From a checkpoint of a small transformer trained on Wikipedia.
Architecture: LayerNorm before each block, learned positions, untied embeddings.
Training: a variant of Adam for these matrices, 5590 steps.
Each number is 50 + 12 x the weight over its row's rms, rounded and kept within 0 to 99. Layers, rows and columns count from 0. The size before them is the row's rms in percent of the matrix's.

# down: layer 16 MLP down (transposed), 1280x320, rms 0.0514, rows 1019-1040, columns 0-159
# up: layer 16 MLP up, 1280x320, rms 0.0532, rows 1020-1040, columns 0-159
down1019 096:56 68 62 39 61 53 40 47 41 63 44 50 55 50 52 60 60 48 52 55 53 65 66 38 45 41 40 55 44 61 68 35 35 41 49 59 51 77 62 51 48 54 45 59 44 42 41 66 48 36 56 41 23 57 61 58 35 54 52 52 53 33 42 42 73 33 52 59 42 42 57 37 39 50 45 52 47 55 32 41 78 55 36 62 57 25 34 67 64 70 46 46 46 39 36 61 32 30 44 54 51 40 42 55 40 43 55 30 15 55 63 57 54 56 50 42 62 58 69 57 45 51 47 62 50 49 37 38 52 72 42 54 37 33 55 35 56 43 36 72 42 60 67 45 38 59 60 53 28 59 58 55 48 53 62 69 54 38 46 63
up1020 104:55 45 27 37 51 50 57 54 24 55 33 41 69 55 52 56 61 44 80 32 58 35 52 56 60 72 28 55 72 47 65 62 46 43 61 51 48 42 58 55 43 40 58 46 49 34 51 50 48 46 53 45 49 56 64 28 54 80 57 63 36 36 39 44 78 52 48 58 76 70 54 61 29 69 51 39 47 41 46 34 51 35 28 46 46 41 52 47 65 39 74 44 28 51 41 50 68 47 42 48 81 36 48 42 41 40 56 46 58 41 47 37 64 67 32 55 63 60 57 58 55 46 56 31 38 50 46 38 57 67 46 74 53 43 34 45 54 51 38 53 54 30 46 60 48 53 67 42 37 14 34 58 43 30 54 49 55 51 52 47
down1020 104:37 57 65 62 34 39 54 49 61 59 61 49 34 45 52 48 43 50 38 48 39 60 47 57 47 23 27 46 41 48 34 32 48 58 52 52 55 52 46 43 52 52 45 46 52 71 45 62 19 52 43 56 38 67 29 37 40 53 46 42 71 48 46 44 47 55 42 39 57 55 40 49 87 50 47 56 62 74 80 77 54 62 67 53 45 62 52 40 44 40 55 59 59 51 56 40 49 59 52 46 15 55 50 59 49 60 45 45 37 46 53 51 48 63 61 43 37 33 57 43 43 54 58 48 74 58 41 72 29 34 46 33 61 54 59 57 64 60 31 54 38 65 45 46 44 54 28 34 57 74 48 55 40 51 50 46 43 51 66 57
up1021 119:44 52 57 46 42 42 66 67 48 63 31 70 28 60 65 58 52 59 58 65 37 48 66 48 40 47 36 32 58 58 34 61 33 50 60 37 53 51 25 58 34 52 30 38 41 75 58 62 50 62 44 67 59 54 66 60 55 65 55 64 28 50 55 56 43 69 48 71 57 34 52 57 38 65 39 40 55 43 47 35 38 35 69 57 33 40 70 39 61 49 54 49 56 67 34 24 22 44 43 58 63 45 59 32 34 44 38 59 56 41 50 51 43 31 58 44 48 41 51 40 55 25 29 51 43 61 52 61 52 45 51 65 31 56 31 58 61 41 44 52 54 31 42 56 45 28 40 61 67 26 43 44 46 47 43 40 54 50 61 30
down1021 117:56 55 50 55 57 61 12 40 68 40 65 26 76 41 53 48 49 47 54 44 72 61 41 49 39 57 49 62 44 51 47 34 41 69 53 55 43 55 45 42 51 56 45 39 53 38 52 60 61 35 56 54 43 62 57 31 33 27 66 45 53 53 31 50 55 36 61 63 61 85 39 36 50 54 38 55 20 44 40 43 63 39 31 68 35 60 39 57 72 66 58 52 38 44 45 57 39 58 47 47 45 59 25 54 55 37 51 57 31 49 51 45 58 67 41 57 47 59 52 50 82 37 58 51 42 53 36 51 51 46 53 44 72 51 63 26 39 33 22 41 52 47 75 72 43 54 30 41 60 77 47 52 53 42 69 49 46 59 56 52
up1022 100:46 43 56 58 53 54 57 66 59 53 33 63 16 60 54 40 32 63 46 47 33 47 22 45 28 70 38 49 53 61 44 40 57 54 56 61 51 76 52 42 48 61 37 88 52 41 47 56 30 51 64 48 36 49 28 50 46 63 41 58 56 49 41 51 47 47 31 41 71 53 26 63 42 54 51 53 76 46 32 62 40 36 50 53 55 38 76 37 58 56 55 64 36 67 58 50 49 40 28 32 41 66 48 70 69 56 64 53 50 55 59 67 51 58 46 10 50 36 54 64 54 54 61 42 58 53 32 39 30 26 33 54 52 55 36 53 57 55 50 33 35 48 34 47 65 74 39 40 43 56 43 52 54 76 32 41 51 56 61 71
down1022 102:46 52 48 31 60 34 63 38 42 40 38 49 69 59 47 64 64 25 60 67 63 58 70 49 50 35 69 61 35 58 91 76 49 46 40 39 62 35 60 54 59 29 45 42 38 41 45 39 44 53 58 59 53 36 59 41 46 25 72 52 32 42 31 44 64 41 52 48 30 55 58 39 38 53 51 51 52 64 42 59 35 63 48 49 39 45 39 53 53 43 61 33 26 41 57 44 65 65 50 58 43 48 37 48 56 52 51 33 46 57 39 41 53 57 51 64 61 45 48 63 53 55 29 47 62 18 49 43 80 60 57 46 46 59 41 65 59 35 46 50 58 64 62 55 40 53 39 58 53 58 65 58 70 54 56 52 43 42 46 52
up1023 109:48 56 14 65 39 51 65 61 33 37 40 37 58 54 63 58 61 44 67 43 45 25 59 39 39 52 60 29 35 45 55 54 39 52 47 55 66 42 52 50 64 32 44 63 52 59 39 45 55 57 47 30 67 55 82 56 76 42 50 52 53 57 42 56 60 70 50 52 46 56 45 66 55 45 47 64 66 61 62 42 53 70 47 52 51 53 53 70 50 33 40 46 26 36 56 39 52 34 56 91 65 42 46 32 64 36 43 49 63 66 45 66 47 59 36 56 77 20 39 48 40 38 67 55 38 41 51 49 34 80 72 41 54 49 38 56 50 43 47 74 38 57 50 55 56 58 57 29 52 50 65 58 65 38 61 55 51 51 50 51
down1023 111:58 42 52 69 55 56 37 45 55 56 66 49 50 51 37 55 42 44 39 60 48 54 17 45 55 33 50 51 61 63 62 49 26 53 39 41 48 72 54 47 34 59 35 52 47 32 36 61 68 49 49 64 49 41 56 41 31 57 53 50 41 49 69 65 56 38 37 60 52 53 62 40 72 68 28 51 40 54 65 36 47 53 47 31 66 32 62 60 33 49 53 66 52 53 31 52 52 63 53 32 42 28 61 64 56 56 50 58 31 55 50 48 55 46 65 57 50 58 34 57 44 27 70 21 59 69 53 61 64 30 42 53 36 49 43 46 50 53 71 61 69 48 60 42 27 47 67 49 58 45 57 27 59 40 35 60 46 60 35 27
up1024 095:62 47 47 42 41 56 54 65 48 46 43 51 62 59 40 62 29 52 15 67 64 43 53 61 47 52 33 28 37 52 49 48 44 45 62 52 48 42 48 40 57 61 56 45 44 47 70 68 26 62 34 24 84 36 47 57 44 53 37 67 38 41 42 51 61 46 69 75 44 58 39 49 65 45 30 56 51 34 30 33 29 23 52 51 48 69 44 49 48 46 73 56 58 46 62 49 56 45 29 47 42 33 51 37 43 55 38 50 72 73 48 56 42 65 68 69 43 65 47 67 53 38 70 60 48 39 38 44 56 59 53 52 61 31 55 58 58 50 41 53 62 64 58 67 44 65 36 41 48 60 46 64 56 50 30 45 52 41 43 39
down1024 104:38 64 57 44 64 50 44 29 50 37 46 45 43 49 50 52 50 50 46 53 49 54 44 61 59 24 62 70 63 51 42 68 53 58 46 57 45 46 51 54 38 57 51 42 57 46 57 53 35 67 56 76 45 34 55 35 37 57 79 35 64 52 69 46 37 37 38 61 58 71 47 58 48 46 34 51 55 56 37 62 16 73 54 49 43 68 25 47 48 44 39 67 60 48 70 50 59 47 63 33 40 62 44 50 73 32 58 37 38 37 57 49 21 31 38 38 33 56 56 41 54 63 41 39 35 46 47 31 51 54 64 55 57 63 48 45 52 38 40 44 68 56 72 58 56 67 67 61 64 32 55 49 55 53 49 70 64 58 61 61
up1025 101:42 46 67 53 72 51 57 62 37 66 41 47 69 63 48 46 64 59 53 31 57 53 48 42 45 65 57 39 40 46 56 64 20 52 51 47 64 51 52 55 27 64 35 51 58 59 30 51 47 58 43 47 18 66 52 29 60 45 54 44 53 50 53 47 44 67 44 55 44 43 49 52 66 46 33 64 54 44 32 46 50 53 63 54 23 58 63 79 54 32 41 36 47 55 49 42 41 23 56 52 69 49 39 50 79 65 62 36 63 61 39 62 57 62 52 50 62 44 55 52 65 35 56 49 57 56 63 20 54 56 52 58 39 46 44 41 56 53 46 55 41 62 32 51 39 54 42 57 23 66 41 60 70 51 63 63 54 50 47 41
down1025 104:70 53 44 63 32 48 42 53 72 37 38 55 44 52 41 57 45 26 25 50 52 57 61 59 87 63 30 50 47 53 72 41 56 50 60 50 51 71 42 49 51 33 61 43 64 57 61 63 50 49 46 64 55 42 62 66 34 59 54 43 33 68 55 50 64 54 53 44 40 69 48 47 47 46 59 51 68 49 68 32 44 49 53 56 54 27 45 37 57 53 56 43 74 59 53 37 51 74 49 51 46 36 44 63 50 43 37 51 44 51 37 47 62 32 60 23 49 48 71 44 49 41 51 74 37 37 50 66 48 47 51 54 34 46 36 54 31 48 43 48 82 46 72 46 55 51 58 45 71 30 55 50 40 40 26 56 38 55 40 54
up1026 090:40 67 30 30 56 49 21 49 44 62 48 44 57 59 54 55 59 33 62 55 36 29 52 60 44 43 42 50 65 49 42 71 32 66 61 54 62 39 38 49 53 40 21 41 55 62 67 43 58 55 43 39 63 30 52 63 60 45 89 54 42 49 59 42 89 38 54 64 49 52 34 73 47 57 58 41 56 69 45 59 40 37 46 60 52 66 56 55 54 36 53 59 47 34 33 35 47 41 41 38 71 45 51 32 54 43 50 59 39 37 59 18 51 40 48 60 38 53 61 36 60 67 43 37 51 44 64 37 57 38 34 51 56 61 52 54 57 35 59 54 49 40 48 67 49 44 40 43 60 42 13 78 23 28 45 62 69 44 59 80
down1026 095:67 40 49 49 38 56 57 36 50 60 63 40 47 43 40 43 48 40 35 38 65 52 55 29 60 67 38 31 68 39 50 52 66 47 45 60 59 67 55 59 36 54 69 64 62 49 67 45 33 30 53 80 47 56 42 31 50 62 32 52 60 55 57 60 50 46 44 32 64 51 38 56 29 36 34 41 59 42 52 34 42 52 46 46 71 66 54 52 45 56 52 40 41 65 56 47 46 60 61 45 34 39 52 75 57 48 53 23 40 45 35 52 44 48 40 42 46 50 38 54 56 47 57 31 64 55 60 32 42 71 55 47 54 54 45 51 51 47 57 44 51 41 46 33 64 24 63 60 47 59 52 34 77 44 49 37 57 46 55 43
up1027 103:22 56 48 63 63 52 62 53 42 66 49 55 52 70 41 55 59 29 77 46 62 38 35 49 48 45 48 67 35 65 69 49 47 43 51 33 63 42 55 57 66 54 35 49 50 62 43 47 54 49 26 45 52 66 63 44 38 51 54 51 37 51 39 60 56 35 27 47 72 54 55 34 63 58 44 28 55 24 49 63 37 57 43 50 66 49 45 24 17 36 64 52 46 52 53 30 25 44 34 51 53 54 58 47 65 48 52 42 53 62 41 59 41 63 43 52 49 35 70 49 68 47 34 46 25 55 58 57 69 46 28 81 40 68 65 51 39 51 47 60 44 66 60 47 57 52 38 61 47 47 65 50 63 73 47 51 58 70 49 45
down1027 112:63 64 61 56 44 43 38 45 64 55 43 38 59 40 53 58 31 44 33 38 62 64 72 53 35 46 38 56 42 49 63 49 56 63 53 29 47 45 44 42 41 52 50 54 53 75 43 54 49 37 40 56 31 49 61 60 70 50 55 51 35 58 52 48 33 55 47 36 51 51 58 71 49 32 23 52 50 65 51 41 56 63 61 61 38 56 54 56 48 46 47 47 65 54 30 59 55 48 25 52 64 54 51 62 42 74 57 27 62 53 66 62 55 49 69 28 56 20 56 49 56 31 42 73 47 56 61 47 53 66 61 40 37 58 39 46 42 54 52 34 49 49 66 48 43 58 52 45 40 74 60 55 48 57 55 47 68 39 48 33
up1028 108:33 63 53 35 60 43 57 52 51 59 53 70 50 63 60 53 51 45 51 50 53 36 42 58 55 44 31 32 50 68 49 51 30 56 71 54 60 63 48 41 44 57 25 49 63 70 52 51 60 60 46 48 66 22 67 60 34 44 75 44 56 65 59 25 53 50 42 66 53 49 24 57 40 75 44 47 60 35 55 49 40 49 38 46 48 49 54 42 79 43 59 40 24 36 44 47 46 45 28 49 64 26 45 47 63 34 42 58 43 28 43 61 36 44 47 54 44 64 66 58 52 43 57 50 45 47 59 46 35 45 47 54 49 50 60 43 61 30 21 56 46 44 60 52 75 38 44 52 62 32 48 59 54 37 33 56 45 58 68 71
down1028 117:64 52 51 54 60 72 29 39 47 76 39 53 74 48 24 50 49 43 47 49 46 49 51 38 45 64 36 25 60 55 55 60 53 50 20 55 45 43 65 47 44 34 61 61 34 38 53 36 52 54 54 53 14 55 44 57 64 74 34 56 59 50 46 42 68 38 48 63 64 63 59 37 54 00 37 52 64 72 60 64 45 43 53 67 34 42 50 53 53 48 54 63 59 49 47 61 54 54 67 54 38 55 67 68 81 47 67 46 58 50 47 61 64 54 46 50 46 49 41 48 41 33 62 49 70 59 25 45 70 56 38 51 65 55 66 36 58 65 79 48 27 33 62 55 60 48 52 46 52 75 44 55 52 46 40 32 64 54 58 53
up1029 105:41 50 57 58 42 50 37 29 48 72 40 72 38 56 49 55 53 60 57 59 65 48 63 54 51 59 58 38 27 54 48 62 54 58 64 41 62 48 42 43 55 62 57 38 44 81 62 61 44 50 49 56 59 42 39 41 42 63 46 56 57 56 56 31 58 41 51 55 40 56 20 45 55 86 28 58 65 40 44 49 63 49 55 47 63 56 52 31 71 44 74 59 27 50 29 47 51 44 58 46 57 62 41 29 56 48 44 53 39 36 46 34 55 76 67 38 54 85 36 49 56 38 58 51 48 33 87 58 42 41 31 50 44 61 63 47 38 39 31 51 61 41 41 48 49 59 44 78 54 46 29 85 48 46 32 38 67 34 56 33
down1029 101:48 42 43 31 72 59 22 66 58 48 35 35 50 46 40 51 41 33 43 39 48 43 60 49 28 42 30 56 51 55 39 47 34 28 56 48 53 55 52 39 48 55 57 56 37 40 59 38 67 49 30 45 39 40 42 61 59 64 58 30 56 50 48 65 65 44 55 22 63 63 58 29 48 41 55 37 48 64 64 40 42 63 47 56 55 52 55 54 57 36 24 45 75 49 54 43 53 42 43 49 53 55 46 54 45 53 55 49 55 51 67 58 21 47 37 58 51 14 44 76 46 58 48 63 41 45 27 43 59 41 54 35 48 49 41 51 48 49 41 33 51 23 59 52 53 54 55 43 51 50 57 41 50 44 37 51 52 58 66 73
up1030 103:41 49 44 41 54 44 55 58 49 57 72 45 40 47 61 61 49 66 48 40 37 40 40 56 56 43 33 30 64 62 29 54 55 48 50 58 57 43 47 44 66 41 49 29 70 62 47 36 37 56 32 46 63 50 60 50 62 49 70 61 64 77 63 57 64 65 59 54 48 29 60 54 74 56 43 53 66 60 31 49 49 52 53 53 45 38 74 39 64 33 56 54 53 42 46 38 47 38 44 44 60 58 63 49 54 46 35 37 48 66 43 43 59 75 49 54 13 49 70 41 63 66 50 36 48 36 55 39 44 39 69 48 65 54 62 59 57 03 60 57 52 56 28 46 36 65 38 44 49 47 39 48 44 27 57 60 73 60 35 56
down1030 106:78 49 42 48 46 37 50 50 48 33 32 55 54 53 49 60 50 27 60 53 51 64 53 37 50 48 64 61 26 56 58 49 34 51 60 37 43 71 56 52 31 44 73 63 65 54 54 53 60 45 61 64 59 49 50 47 64 65 31 51 25 30 41 59 53 43 48 47 64 48 53 37 39 59 58 34 26 60 65 52 49 50 54 42 52 42 40 59 53 42 52 63 51 39 50 66 43 72 36 65 41 41 45 42 51 53 54 61 59 57 63 38 53 32 54 66 67 57 51 61 37 55 57 51 46 60 31 58 77 41 43 43 55 56 62 43 46 77 56 38 41 36 62 39 51 43 48 47 52 55 29 40 55 45 51 49 43 21 68 47
up1031 100:27 67 59 38 61 63 49 51 48 46 60 47 60 51 55 61 38 33 32 39 63 49 51 43 46 78 61 45 40 48 51 60 20 57 51 69 61 53 20 48 52 58 47 61 38 48 42 47 49 47 45 50 52 49 54 44 71 35 50 54 53 60 36 28 44 55 63 40 51 69 31 61 66 35 46 67 61 36 52 48 53 57 50 40 56 51 40 43 45 45 25 63 35 27 70 40 45 47 57 57 45 79 63 44 57 35 70 45 50 48 49 50 68 74 36 35 41 30 45 44 45 32 49 57 83 60 63 48 41 47 57 46 33 43 49 54 33 40 54 33 36 59 41 39 58 48 57 57 69 57 51 46 67 62 33 55 53 48 43 58
down1031 098:55 33 42 41 53 73 45 51 56 46 40 64 59 42 41 63 29 48 62 58 50 51 41 45 55 30 48 54 51 45 35 44 60 51 52 38 67 26 51 52 56 45 41 45 61 37 60 46 52 60 47 46 51 64 21 55 52 40 51 45 32 30 57 66 33 59 51 50 66 43 67 37 45 49 33 43 54 51 48 60 50 46 39 44 57 42 42 64 50 30 65 37 57 67 41 75 51 54 47 51 48 67 49 50 53 61 62 47 57 59 49 62 41 56 66 64 52 65 66 61 34 46 57 48 36 42 43 37 57 54 45 48 72 52 37 41 53 62 51 54 60 14 68 47 44 69 75 70 41 67 24 47 54 46 72 59 55 68 30 44
up1032 100:20 44 46 53 23 49 62 46 47 65 45 43 52 68 73 47 62 55 58 41 36 35 49 48 28 57 37 54 37 62 59 55 28 53 44 44 54 37 41 58 58 66 54 54 37 61 46 46 51 45 38 46 64 43 53 35 21 46 48 37 47 51 49 47 56 45 83 35 57 47 59 64 47 55 49 39 60 64 60 33 36 56 37 68 40 59 51 49 52 53 65 43 32 52 65 54 22 44 52 39 58 62 32 48 57 38 52 42 52 58 57 47 65 66 38 58 57 55 64 45 53 69 45 30 51 58 55 46 27 35 41 51 54 66 42 44 59 41 52 47 37 76 56 62 40 65 41 50 55 65 35 42 38 39 47 56 57 84 55 46
down1032 108:63 47 41 54 47 47 51 55 74 62 71 62 45 65 49 43 64 43 58 56 43 55 60 63 42 27 42 46 24 51 53 41 54 28 31 85 56 36 53 45 46 35 60 49 43 53 55 52 56 54 46 42 46 35 44 73 49 55 18 60 38 52 43 53 47 38 55 42 38 40 56 53 36 44 46 59 53 74 52 32 26 70 15 76 50 46 39 43 43 34 50 63 41 40 39 58 42 45 36 54 37 46 50 52 43 65 29 48 39 45 55 65 51 40 41 47 80 49 81 55 45 34 37 49 61 54 62 58 59 63 61 47 47 30 35 55 43 52 50 38 42 57 37 67 48 37 61 47 61 54 32 42 47 35 60 53 72 61 64 61
up1033 100:42 57 60 40 40 47 55 32 43 27 28 70 68 53 64 49 57 45 71 45 49 49 34 43 43 36 55 46 41 41 58 43 40 68 46 68 58 76 63 64 46 52 40 48 55 42 40 47 50 66 36 42 30 47 42 34 45 35 36 41 48 43 47 66 56 69 42 61 47 54 41 67 61 32 44 56 68 61 55 48 57 41 32 72 49 40 33 39 51 46 43 48 67 44 63 29 32 34 38 52 64 46 55 53 90 48 33 58 52 60 32 73 45 67 48 54 47 46 49 53 27 51 69 50 47 43 54 58 42 62 50 55 50 66 21 40 63 43 50 53 66 63 43 55 48 81 61 37 47 52 79 62 34 58 52 44 42 74 41 53
down1033 097:66 45 50 46 50 49 50 50 30 36 68 37 57 41 55 46 67 52 52 55 35 52 53 39 62 43 53 53 50 68 48 67 56 74 47 44 64 49 36 50 56 47 73 44 51 68 59 39 44 55 64 39 41 32 45 69 64 46 49 74 45 75 42 42 28 25 66 34 35 40 36 50 58 52 53 41 53 52 43 63 49 52 58 47 54 43 44 63 56 48 41 54 31 50 53 61 46 55 54 57 45 40 42 50 32 32 66 25 48 55 60 22 50 48 65 32 38 54 35 58 70 42 49 43 42 47 65 38 54 48 57 50 57 48 65 57 44 43 49 41 72 35 56 42 40 42 28 69 68 50 41 45 55 42 62 60 36 59 37 58
up1034 097:35 68 50 45 44 40 45 63 40 63 41 70 42 71 65 44 45 55 79 39 53 52 47 60 73 46 64 73 40 60 71 57 43 97 56 24 41 56 52 44 47 48 44 57 59 62 39 23 63 55 33 38 36 39 35 42 47 55 43 36 51 54 55 55 64 64 46 48 33 47 56 56 53 51 45 48 53 57 61 33 32 30 40 46 33 23 46 75 47 48 65 71 52 72 62 46 58 48 52 42 49 53 38 43 54 42 36 50 25 42 51 50 68 45 56 57 32 39 54 49 51 39 57 44 54 64 60 46 44 39 55 75 65 40 37 38 63 55 50 42 53 62 65 41 51 59 52 45 44 51 59 48 19 45 47 36 65 51 56 38
down1034 098:61 66 48 55 30 66 60 46 67 69 13 42 70 60 41 52 21 60 79 44 30 53 24 41 45 63 37 42 26 49 54 51 48 49 42 73 64 30 49 58 28 32 62 77 45 66 56 51 65 32 46 47 51 61 54 48 47 74 49 46 59 50 33 43 55 55 61 40 44 47 52 64 55 66 56 45 33 46 58 58 47 88 62 60 44 51 61 32 67 79 51 51 53 38 50 46 54 54 43 41 59 61 51 45 48 58 55 54 51 57 90 58 50 70 35 36 70 46 58 35 67 37 55 54 57 51 46 57 47 58 69 50 63 49 54 59 51 71 51 47 45 46 52 41 64 46 39 54 45 58 39 47 55 44 59 34 55 48 71 59
up1035 100:43 42 38 52 76 64 48 58 58 51 36 78 29 42 71 49 68 61 49 42 33 57 52 34 34 51 44 31 55 48 46 51 33 43 79 47 67 51 35 55 70 60 47 64 57 54 34 59 43 39 47 34 41 60 40 48 54 48 34 62 54 49 46 29 54 52 58 73 61 66 25 59 70 38 44 56 58 55 68 45 53 49 49 44 49 41 58 47 60 50 39 60 63 59 46 53 34 45 32 52 46 62 60 48 75 72 34 39 16 27 58 52 56 37 35 35 63 48 51 48 45 49 58 45 65 40 57 65 66 19 54 44 56 57 34 42 70 36 46 42 40 25 39 52 35 37 56 65 43 67 52 39 39 56 29 52 60 62 35 58
down1035 099:54 69 68 40 64 58 60 31 37 48 43 23 40 47 49 57 38 41 55 56 51 54 56 58 65 44 43 74 38 57 43 37 54 54 55 50 59 41 41 57 55 50 48 39 55 51 41 44 69 71 47 55 67 36 31 59 22 49 64 48 49 43 63 57 71 58 36 37 39 49 42 34 41 66 51 65 60 60 40 54 43 27 51 44 38 57 53 49 35 87 58 49 31 51 63 52 44 40 67 36 36 38 43 51 42 42 55 78 65 74 36 56 50 47 53 51 21 38 60 40 39 38 43 53 37 58 49 55 46 61 29 45 61 43 61 47 53 44 37 59 55 61 65 66 53 57 50 18 59 51 65 67 47 41 67 69 55 38 49 43
up1036 100:46 55 69 51 62 46 35 55 59 68 39 49 69 53 64 40 30 61 54 54 59 46 53 53 52 54 39 69 35 49 68 46 43 57 63 35 68 60 53 63 41 70 50 49 60 46 40 51 38 25 40 45 34 35 36 53 61 58 42 41 60 57 47 40 56 59 30 44 55 57 32 53 45 70 51 63 49 46 50 63 37 69 33 36 30 52 39 55 38 52 54 49 52 51 42 42 38 62 49 29 45 91 46 45 46 70 58 27 23 20 45 36 62 38 64 44 32 60 71 49 67 33 53 43 29 68 41 55 29 48 36 43 42 38 41 54 60 30 62 59 56 49 44 49 68 37 61 55 30 65 55 41 56 49 49 35 73 54 48 53
down1036 095:58 48 39 47 44 55 82 57 72 63 48 54 55 67 56 71 58 35 44 59 62 45 25 42 43 44 77 34 44 66 40 55 36 62 56 60 35 58 58 50 50 50 21 48 20 44 71 62 59 55 49 47 45 55 59 30 49 58 48 66 36 52 40 59 47 36 66 54 44 39 36 60 53 41 49 21 48 63 63 60 40 33 72 65 63 39 47 51 70 70 33 61 43 62 45 45 41 36 43 66 44 26 45 39 48 37 30 38 51 57 73 61 29 63 61 61 65 38 39 44 55 42 41 50 53 47 47 66 46 42 61 63 47 56 43 51 60 36 65 49 38 62 40 50 34 50 11 51 75 31 49 64 49 38 61 42 40 49 68 45
up1037 085:30 82 65 49 56 62 30 74 46 58 48 58 37 51 52 35 51 71 67 43 52 57 51 35 59 59 54 56 43 58 43 44 67 50 47 44 41 75 27 38 46 53 57 48 47 37 51 60 43 52 36 37 51 51 53 45 51 53 59 58 43 24 43 44 73 28 65 39 51 61 53 34 57 48 29 47 55 55 51 42 63 40 41 55 31 55 46 65 43 52 45 52 28 56 47 48 45 39 51 32 67 67 54 31 46 45 57 61 49 48 41 50 60 41 53 53 45 56 63 68 38 42 62 36 60 41 54 65 44 59 48 61 57 71 50 42 59 51 73 55 48 46 57 66 48 81 54 51 67 48 36 46 53 34 43 41 57 57 45 78
down1037 081:57 37 27 25 59 53 49 47 46 49 45 55 59 46 25 51 62 28 46 50 30 49 43 65 57 41 51 41 77 57 50 57 27 42 48 70 39 39 68 43 50 61 42 48 58 47 61 42 44 26 60 77 28 57 53 52 49 61 47 54 54 64 53 67 47 67 36 64 40 46 49 52 46 48 49 49 47 42 44 42 44 54 52 22 50 58 59 53 46 40 43 34 53 27 50 55 61 67 58 59 39 53 44 74 42 57 66 62 43 37 47 52 37 63 37 62 51 47 51 38 45 63 73 75 28 61 46 59 50 24 33 51 45 53 60 41 48 57 51 54 66 56 39 44 70 58 48 43 49 54 43 65 60 53 30 32 31 29 60 29
up1038 093:40 46 46 26 63 44 44 51 31 33 53 41 56 50 75 35 50 65 48 47 45 49 42 42 39 36 42 48 51 49 40 49 49 42 30 50 60 46 38 51 62 37 54 48 69 58 66 45 46 44 43 45 30 36 56 37 58 39 37 63 65 62 52 44 47 47 69 36 58 66 18 52 61 35 33 52 65 67 36 39 39 71 58 80 50 47 56 47 49 42 39 46 56 51 59 44 59 50 69 44 45 64 42 42 40 65 43 29 57 65 56 34 33 78 41 48 35 53 56 45 51 59 53 56 57 54 48 42 51 58 58 56 62 79 63 35 56 54 31 58 44 33 50 60 58 60 54 29 48 64 34 66 72 46 58 51 64 58 67 62
down1038 090:45 51 54 84 55 62 78 50 64 67 39 74 50 34 38 49 61 31 36 56 58 49 60 36 47 66 52 32 73 42 42 62 66 36 65 51 42 52 51 47 41 55 40 22 34 41 53 49 61 68 53 58 58 36 53 54 52 51 64 33 28 38 52 51 50 49 39 52 41 34 69 67 39 64 73 39 54 47 49 73 46 24 38 30 43 57 48 52 50 37 55 47 55 43 55 54 36 49 39 52 63 38 45 68 67 48 50 51 48 48 38 66 36 51 67 32 60 54 41 71 45 25 51 46 53 47 44 35 49 58 39 34 45 48 37 59 54 43 64 50 52 38 58 35 54 64 62 64 53 42 61 46 27 53 44 46 54 61 32 50
up1039 092:35 49 60 44 32 44 48 44 34 52 57 50 70 66 53 62 29 62 57 49 66 51 34 36 35 49 22 29 56 68 57 61 54 58 63 49 41 37 48 48 34 49 36 49 40 61 54 35 39 39 36 39 58 61 52 63 41 33 55 41 54 43 61 44 65 45 44 43 46 60 42 51 33 47 43 58 68 55 31 43 22 63 36 61 48 63 39 48 43 40 89 42 31 56 76 38 49 46 25 35 59 49 52 79 62 44 64 45 38 64 67 65 69 61 50 38 33 44 46 42 52 53 58 37 39 61 59 55 39 38 45 74 57 52 44 57 76 35 42 64 26 46 51 43 43 43 28 37 57 54 60 43 49 33 55 46 62 68 57 43
down1039 094:44 43 58 42 53 66 53 55 72 39 32 45 74 45 35 31 40 48 52 53 60 59 73 59 62 53 44 56 39 55 34 57 52 58 48 46 70 60 68 67 36 28 52 44 63 73 36 26 45 60 49 28 36 49 53 50 21 62 59 62 68 40 32 34 50 49 46 48 52 51 47 60 53 67 53 31 66 63 46 55 42 65 54 53 45 50 40 42 60 54 63 59 73 30 56 56 44 70 60 46 48 66 41 45 64 49 49 51 50 37 48 51 40 37 49 39 50 63 67 48 46 44 32 63 68 57 62 60 49 54 41 29 47 66 54 53 66 55 54 41 49 58 37 50 44 55 55 44 61 42 34 26 33 43 71 38 68 45 60 42
up1040 099:36 71 75 58 53 54 70 55 50 31 33 45 22 49 51 33 64 41 43 62 31 68 38 27 44 78 45 55 54 76 57 50 62 64 53 53 45 60 51 62 50 42 47 65 67 46 39 50 56 65 41 57 34 32 37 38 79 54 54 45 52 65 55 29 44 69 28 50 59 52 47 83 56 44 48 42 57 59 52 54 45 75 54 47 49 37 44 70 53 32 28 59 44 47 49 53 43 42 51 49 59 54 57 58 68 46 36 53 45 41 45 46 73 62 48 40 68 52 48 56 55 50 37 38 60 38 54 40 54 23 33 65 38 43 50 38 54 52 42 37 43 36 33 57 48 76 37 76 41 62 46 56 51 60 51 37 69 77 51 60
down1040 097:57 71 54 17 60 57 39 49 56 55 69 50 68 37 43 36 66 77 63 27 47 44 57 42 61 41 65 55 54 56 49 44 52 47 52 44 68 55 59 40 55 52 34 29 57 51 55 62 31 47 29 47 54 63 35 55 31 42 43 49 60 40 50 67 46 52 55 42 69 42 75 31 32 50 67 56 49 42 49 46 61 52 24 38 53 64 45 49 50 51 61 68 60 48 41 50 60 32 59 64 47 57 48 54 42 37 66 71 33 67 54 47 37 55 71 57 30 62 46 51 41 41 54 63 13 54 52 49 48 37 40 50 58 56 48 49 40 25 46 51 54 62 66 32 53 37 42 56 62 56 33 57 44 50 45 68 40 55 61 25